python train.py --head_dim=32 --attn_scale=0.177 --tie_embeddings=false --init="normal" --init_std_o=0.00734 --final_lr_fraction=0.0 --z_loss=1e-05
Each number is 500 + 40 x the weight over its row's rms, rounded and kept within 0 to 999. Layers, rows and columns count from 0. Numbers have three digits each. The size before them is the row's rms in percent of the matrix's.

# layer 4 MLP gate, 448x192, rms 0.116, rows 180-213, columns 64-127
104:489515538558454461533469455549466517520463472463422517515498492544528490569453558471539391520513494487496520470470509577500499470449530551467521512509517483517514559455506564501499505533475463
103:446511581516520468509511536548444478482488511478417462478508460476435485477534462491559503499473493516546484518450503500486502492583534505476489563509450542489505570544507450563509446465490450
106:541485515421570560511519492572452569507459479461446549507406505565492553554534524500490473473406510511534496498503516489497491507491486470492434462514478425487487465484546483562554406553561532
094:524457521476543433440495514472521584447518546490523475523562537505471480451527459538498436515511467406428515576458497506537473501519512486483526529478538545512533476525520486502511552521483453
093:528570492512367445503515541498517500520548458494458449519447472510396529425521443537499559547471541429474501469474558594475514496506530543500513472524457547455493604514491510452491473522451532
100:447476450551490487541459591456509493565488502533518509497516542493534515517481439536444506536533486423485466547507541543506466452447497542572547524444529554432498555446466450536624483554439484
109:489495468499540523495507455543500461479526550502456527473505430583447472429546418523467490555573439498500481489535457536514466466471477536438426485499456405457541496460534486544505513416494494
109:546462474482497548450479506498433568502564461525466453423533497506504472470493467547512519522454596502541509470461548463558565468535560450552499451564481512430577496525477562479455460566567566
097:489436465493454477522500495533521473561531547549460467394504456511533483474523514505511498445511535519473475513490515467483449498574538503484573592545525446548470573491478504511495499542557466
107:504491412491493550490566430489523564478524593490452429465473569528460538580478510563464495574539556456393482448501511533505531541448530554540502471426502454443547446558494513467546498464497551
092:465495539498454485578496520475520495499496480522543447465544513516521594539541460553593578501473624537543547485512524438498527490476494490498523480496441517449527510566513489497524568510542525
099:544539494542465497554489555442414556530514612528585501509439499569531472564476511537440501537513591501526524544538465501514570519497472498533426485564497455500527417516591578495486566507458470
095:516512531541446485507420487538497548546477500519483555454518475498419535512519576541497431479516439504446510500538444472482489518500526463521504483510480512492546566505458619482565598511555535
100:442466493449450554522416484536460506471455563437458463496533481503498521529507461568516474562461525556456524516493417568464516534424500468479512496460401454479535504496506473496533497494449531
096:467514538461444561422526498496497545525427451530445426528494542534480488556571508545469539566457540445497540487519529519533495517509501545439598458523514519437505486474558497452497475459488533
093:455416398486526584495560522542509539571569474550480445538459448500473474544560481523499513524508491483461473517509573529501494359537503527473534540433479537424560496495496504454456510564465486
096:472503484456483514512419486394482545532505491460595472610476507504513470491546456560516452534501593557523477560476500530553566525541477534487543464583508507472485453397563436447531520583508478
099:515502509526541512489550515519495556489477515526464554527500462491558520528529549548527521527511475431541465511474498482538469475578568501515570457500416567496542546570496538556488460484558488
099:537499491549523529484518523554535552414614547483560482468460449486505498485474522531527464496568427452555473464528502488418549486520450495545469484526581488459566511508472539432522435419489541
097:503509544515528494490490509515473523501454540556435498461507554560475530460589597570584551582517555496443495547447529541500447476430499458387519485513481471491529481511471561537572512552526516
092:435479513563582600540408487560500493427531475484545524435546455548481553404483457473445466451552570469510506485547543457501483532480489465510550486555526477520505512409470483445527531499521537
097:513467496527472460542458512461434413391523502486542544497527441518442514443467488545509516471531463485492447505526446503495505456553467472559522499556438495499517441521562463486512565481502427
098:472500559521491544539499476509449522456544487506444491443465503516489514449552475557542541516550554447509515480479532494538490471557500572462477557539452503470539519431440524480497499521448535
096:468543467526556471510455521493542481495546500497541486481401439455460480548462485565444572489472405477530561507456494518516508465483445447503574495501525500559478491540483485542439484504534496
095:524483519565506548511530496515527431528482571486523534524457509504510426498534497491510548511469481458523430461486486475495449394444489557495557507457481497472472487464479433545547418527539481
096:473524572567447465538529547520437552488483501467479517579559506476380480431510446541451467538489539454527537480475480525517540421559538490453499546530485533550518540501489465505538548511528512
105:497544452492516474562545461535462497493528474443560512573499487504508519582485506528441495504563501490510504410456511510487486496437486424496483519492499506563521555513529488464525457529514523
098:516518512561444586528430504487532548422465485526521479529458468493556610536525501480491566479475479477526483464492456530483460528505471518493512568519505509551514561527437425472487476537426499
095:485502543537522481462433487532387494516550566472521559440490457553472502457535523542573497460515495488483486467400473543520479463501528490454544504511448461469517507478441530490537572518479478
096:500486505537523469453568509538487518505533538495459529573473505517493479521495492477523502529519455454460464480517467493437507543523550504435464458486466495470467521474543477483417517472525478
099:516474483434412504591462508565469599453490521592420589490533496531522483530482507542522536457524463533448477544520423487527521478503536530488541494508534488545548514531472594497549476490517544
105:513526481524488524522444535474489565433472524595480408514504463496498540491557564583517547489558585524477486459532555466578466539498467537528448480491543489532511508528503471526468484541454512
102:522570467495491505487465472484473529427577448510559464539478523550468465516540563559451552489523457516436539454447461456517496516495490472546583552580518491467543515482557478492528500543533496
100:537486538464442501518533555551435495442503480442514519559498459545527518550419433546508493506470515422491495471417539483495471413509534527565534432526523465483576482514494545529433533497473510
# layer 4 MLP up, 448x192, rms 0.108, rows 180-212, columns 64-127
102:459490503462540464551570437485463471494555512568541567405498469482530493477516504438547526429531452461531488532564453474534469569462470443494378506476447510550516478488549442587578478496524491
105:493520487494540535576508561524448484526539537543429458521543516506581551532405465541473518467472488575471554517546468574512506459549589525550484447516472497493507494538533498548516515512490510
105:514444519492533550522520512481468549481430538477447496522468528559503577506539571451488446476490556574509473495521537559522546492509537522443418493523518479469463429444485515499521463527530531
098:524499472467505465517511468525536584561513589487502503514446483461525482484449513481486492547530469481480584521459500506413466575513551537557505455512510470549491495489503436476547495508467516
096:460547474529502521488386439524518560449530508563511518548531559577477473566495586542481510486525438528430484522511532539467440511467520484480496552447524440479475507462488489465549499550529441
099:614557494474525502497491461570446546470458490511503512492582476516528560527526510521553514484553486537545455425486481434495536535492489444552493584487506429491543529569531536525440547471516531
103:427516496447468511518513568473524439431499452531482539526505529551446467457513521571456497514480506504503495517492489489456438469511498528484527524486535501473464427450536501521474540539454499
109:518555527485550501512573512513484449487488571532472494423536559399467529383511512485453491485521436504450524466490444448525446607460535518556461522498557481487441502598502510460526468503482512
101:504464490476562470499510478491502494448513505473552494560523519505490480561474449492554475486538490512548543468531509487546577463473533517450452550508489462459556506524475482487448497510512526
097:431559548511490457422497523462437479511527452524487544493540489478631508520548509547504537475487532516618476583512459503545548484495490449403550530575502521536538546499578456531497486505486545
097:506489520528504563505533524514502502475511482444443569479437481517549530539525566536456514502522513371487486529536487505502526544450465492495508397537553457520476525484544494517512480471468458
104:505478443500508501523488547459569491466456517545505530511528441570478551542491473543509468503473525494520511392574499495468450487481626556440487534499464462538503560530459543508517517496504498
098:453484593467522480498518450447496520591497609461445497565459509471478489488445513528500450435525442463503510418551555521507473515449476545534436446502458524467546493522504513534484455532516470
098:519446531510503555464510495506501532549514505575466503539478468522491539451498547464523505562476458550539589405471486474504472422461528513464601490433455469498509573497536601540536497527485516
094:458468509453532526543555446549492508496391566517458474589485397581506457558474524516494541483455559532513478513434497462480474527577461461458477530468464470522536565533443495524477489580526448
099:446578527542559467503536490496592555512523557463459502511450537478477530499528558479487471488445411488543529466449495516489509477502461493548545571511506553494496512568509497519483435489492453
096:462460435491433508527439499494538483536464433533481548569538590548525471499495437538502474460480543546480453572464463550482544450512498498494566506535467534426501466434487439456484548463510477
095:478510480425513515496582449546514464550478514448530507457509449521459451517451553509467460522502536412452467541473427472482504482481465526457397505444544422499510447488378440569471457494510482
097:497526466408576497500508523469484519487514494502460456473523533512532471564494511529460498512513491517456550477451503562565491532541503460516458534459420482514470461530562512516564538574501486
095:495469476512489443538459446449459489419544543576601537452487470485514516467455539438479444446478505558523478501493423537547546464478493455557494501440467494457496503520532521502483522444464389
099:502492400502513502513473506529512486481490631394521469515479480454521536507473521496497470533431499526470523454476555515546517527536524543466549478505526461570549489539568489497433516435522458
100:486489495475479502503507519469433503498505470438499504501500517533442416452453449496495480505475499456541531546531475532457493493600476507507515520538559448507467465507465517500532543431483458
095:416455422422586500455413527506510462563509512528540554460488470440546503513553523456493479516536471553470506504513620530517584530509519535550504488443472479541400546475478509519542473473534547
093:459561568504497542543521509511423516499448526446544482566493532518452500519543511436532569520444484505497507507465540485519455471530528445569494482524412469546472493535518446531461476463555513
099:555469543526511527463446520478484575570491554483576523545594484538510521482473430537536408473516507516484537518466502441539556568514456534491524519549426517449461515486443470508580475469461507
099:542584458456516511498440467565462525543434520443495547467531503529515436517461513481494529551466531503498523461493520553527494537450461412447437532471505552492538568451445494500563453460533485
095:529579542549482498533524536483461483485425571560519518502551548537569516508550508526443546493544399550470440508465493552548521495433549480526524531530453496511532474564485556525544499458555480
101:556447491481470482399500516510447459478458559492397477436455499460467453462492483460574551511504462515445521487488515544531482463510472439494500475495495505508499500455448545543500564449485489
092:496469585530554555464454480447488459496589537514546580557540487464545516543444548454499517456441566562505470471545475489534478552511485496471489523500517586509485471567545480553502508482482442
100:605550514552491494474497476462403506500477461515566475573415466502565513525476542504526517516479445578444491567516513539519447436538520560529504447496489515483505562529471490535458488497479495
100:506500480381499522539520493518442479532528497528501521453519550506522543506448523476469451507536565533485512612550516452562467521585524444541524470497517487562517484497495542448448482456465570
105:521476495424479476460512472485603506606485422538447518497452507490532504525488441516464524546444509509557493488568479479456496566523486426377519571541448519517508445477460482497443539493466453
097:495498484490457506492551500537489506506453521558484486474505460482502527466437536438509475472458445531481490539525473497501490500465467453449450510464475519536457499552433492496437507481439490
# layer 4 MLP down (transposed), 448x192, rms 0.105, rows 180-212, columns 64-127
104:487504523478486593365545564452484527545529495528511484519512479476513469527510456480551477535523461552432497496458439445540485468513473494449610465502457555464441489549514416515530477554487516
106:517475486467427499439535464494576492489417482495531537439586472513495511527444547477532601544521506491493608524492492517512467568522468540534554449451487437571525439466509591451471487515505583
104:573474636509526491455566520516513518560443485540516466475522497526487548467531468538470471455473545567495610467504537462509504506503553536459494471499493505535414470546498515524475463458506505
095:517511494554454538498486501531472478504530458526440500444471536467540505562461479485497473417524482549500438464509549497530497547500461525498525503452470427582469527481529402540470468517483512
098:535487452511491470556548479527472502497573530479480507473522444488478482502489503552471524518551450502428531579526570445542449479479420449516516491516459482463581575443507521505606543510520499
098:510531500464539524554556480573457548502540578456535537507554504559581522445536520537464499501458465485482396466506500521470460461406497482526516569546449454477524491493569529463473515467512503
100:530559478547515589494472455471436549524499569560549530534513464516460525491530584526478502464491508494469497451451518503502539477508555537483536485445450543541419440492429557494480538460490584
109:449537497514410544502522508576495516465492534525466516470517579523425495466539474503457513529450547502551533486541492539579505484491554461500478468506520474512489471505470508437474434427558502
101:541488451533518502507469522500508497482473521495554403496489468565487589521452504524445480495509411504497608508500478504564451539499445447511503490478522507485498446473466504467515507508415517
099:507513477481528548552500518487524428515489523503534463517459543532498549485526502518443477448413460431499479577526450449487541474459476446514509449436482503480585426552521529498534548507540571
100:625497528517563498518465578465516477471535454567508480440504495545560476543486500552467515524510447482510499520536398499458505520526483491548562497510545476497518499516504511535523424569505544
103:487532496515520480461527549548552459503436539493517478503549456480484507506489554424464494403502566480507513447515530566578501556545546516479471458434489493516493589443514433521398455506529525
099:491461646472589548494545555470455509473437482527480510519515558588582555456503504493504502595539480503515446439502494525522544490528504485494563511498516521558531504512498456545491605508498593
098:485466480444524506569548480462519556580453452453503467486525483458465519501516464466508487466585509512463470484568545482484485422495503526554469504498538484505489533422476584471461499528484475
097:604512449500485489476543536478562484487547453414526490557536513507480456424488574512477500559505522520438471542463554510575492478509532496504474531443527469479536527500507567480503530495556541
097:453517480444480512495450485466482506475489575497560505556483476436476517424459535477483439472578540485540519476563489480478429548519546538532474476486475520507511477520487453544462506558533541
095:472461568482479476473443529435525494478482526486425581504499564504527554488467455481480451478483573492549506480495549463444538431454453518476434392583458474511502515483483537404495510539510456
097:545521449470428528524485510483533483537533496501563527555439499477457491526498514520498480451489462426447487487504528578505561422569492468472527476452523537496534466457463443560506500514476539
096:502517549573516466567545496459565524478521552484498511468505452495455544526477573562451518524538488470466472468474581479524493417488476523540481445525487494511521563474491480482511491541459487
096:517486553528527439532481498567460521547491465559546576518475534514509495487488528471485546587512484526540553473492498441579539522483469473432502482553497438442476516502539477527443555485513440
100:458500565473582540459473547500545555531495500469534544474493535539487582528520484479457549481457448448461449489474456541449510504521447538521436528405492499465532494548555466494516513506459529
100:527464553403469532512516514524496515534487522517458544506519538500533468541455514472546447609440512443489499471512454479504565569491554491483437564496572513560549512510409509508493550471507543
096:467532494537485543556525501458491462472503520503498500513457519518469487454510480467521478450501508540474532508452414474413594527486442455535562469500487461529571560478555449530622493565532406
093:494471539562505485542472474516476490520454508505530503486493559464533480482443511534511444520419509499540453520496480533513567525518535508489554538429470518530467505489413508519511439443498543
097:592543500495444570511489542432513517516546469532532523467437439521468570510480482462601485551511551505508437433513579532559536521431504499516456542504508432457509509497451513476498485525531451
099:534468345447508546509484496551523530471459468493507488501507593532516431557493553497423572475462609496491461540496475518484466556478488491521475516411503593458546479464511515490531462481560519
095:469512513499474473545513433512475526511423505518501496547514461548541510510513486557505513480522400561532515446474484597553496497485512518516533539379543504465477567470520512464447480524510384
102:527488516531502485527520460463540474511532536475509555433422469406525418432467479523432540504508505466534549452532453522444539531514548498486372504590522462511488515531516477570477424505558495
090:462466509579497480540468424512514515451514566537456469483489436496473538534527582517495500405533533503506459423513510552490487510495473518537460513508466469473471511537470474528493501474533419
102:572492531464483487539521468453510517500454566458491491457500518471446523477484508546566492473479528475422504526504559488461486543468506531477491491475440464506540537499527535535489590471528481
099:442474474467494483531526488473532504513548518504450499510446505472486450575446556499507436590482521494508374497614501506505509570465523518491445534470470451574597480496549488383477433498521524
105:506426521511498533466478556507513469509525464506489533527541536517546569518525541539494472461543503506467493553526475567523436517521521522559543485505486479507516431530527502511522510481479556
097:530502417566535485598452501523514546546486539498496467536484489527477566488515524488505501538460474545508491560516457576514496473555495555488509495467405499485504511578527486565570528450533519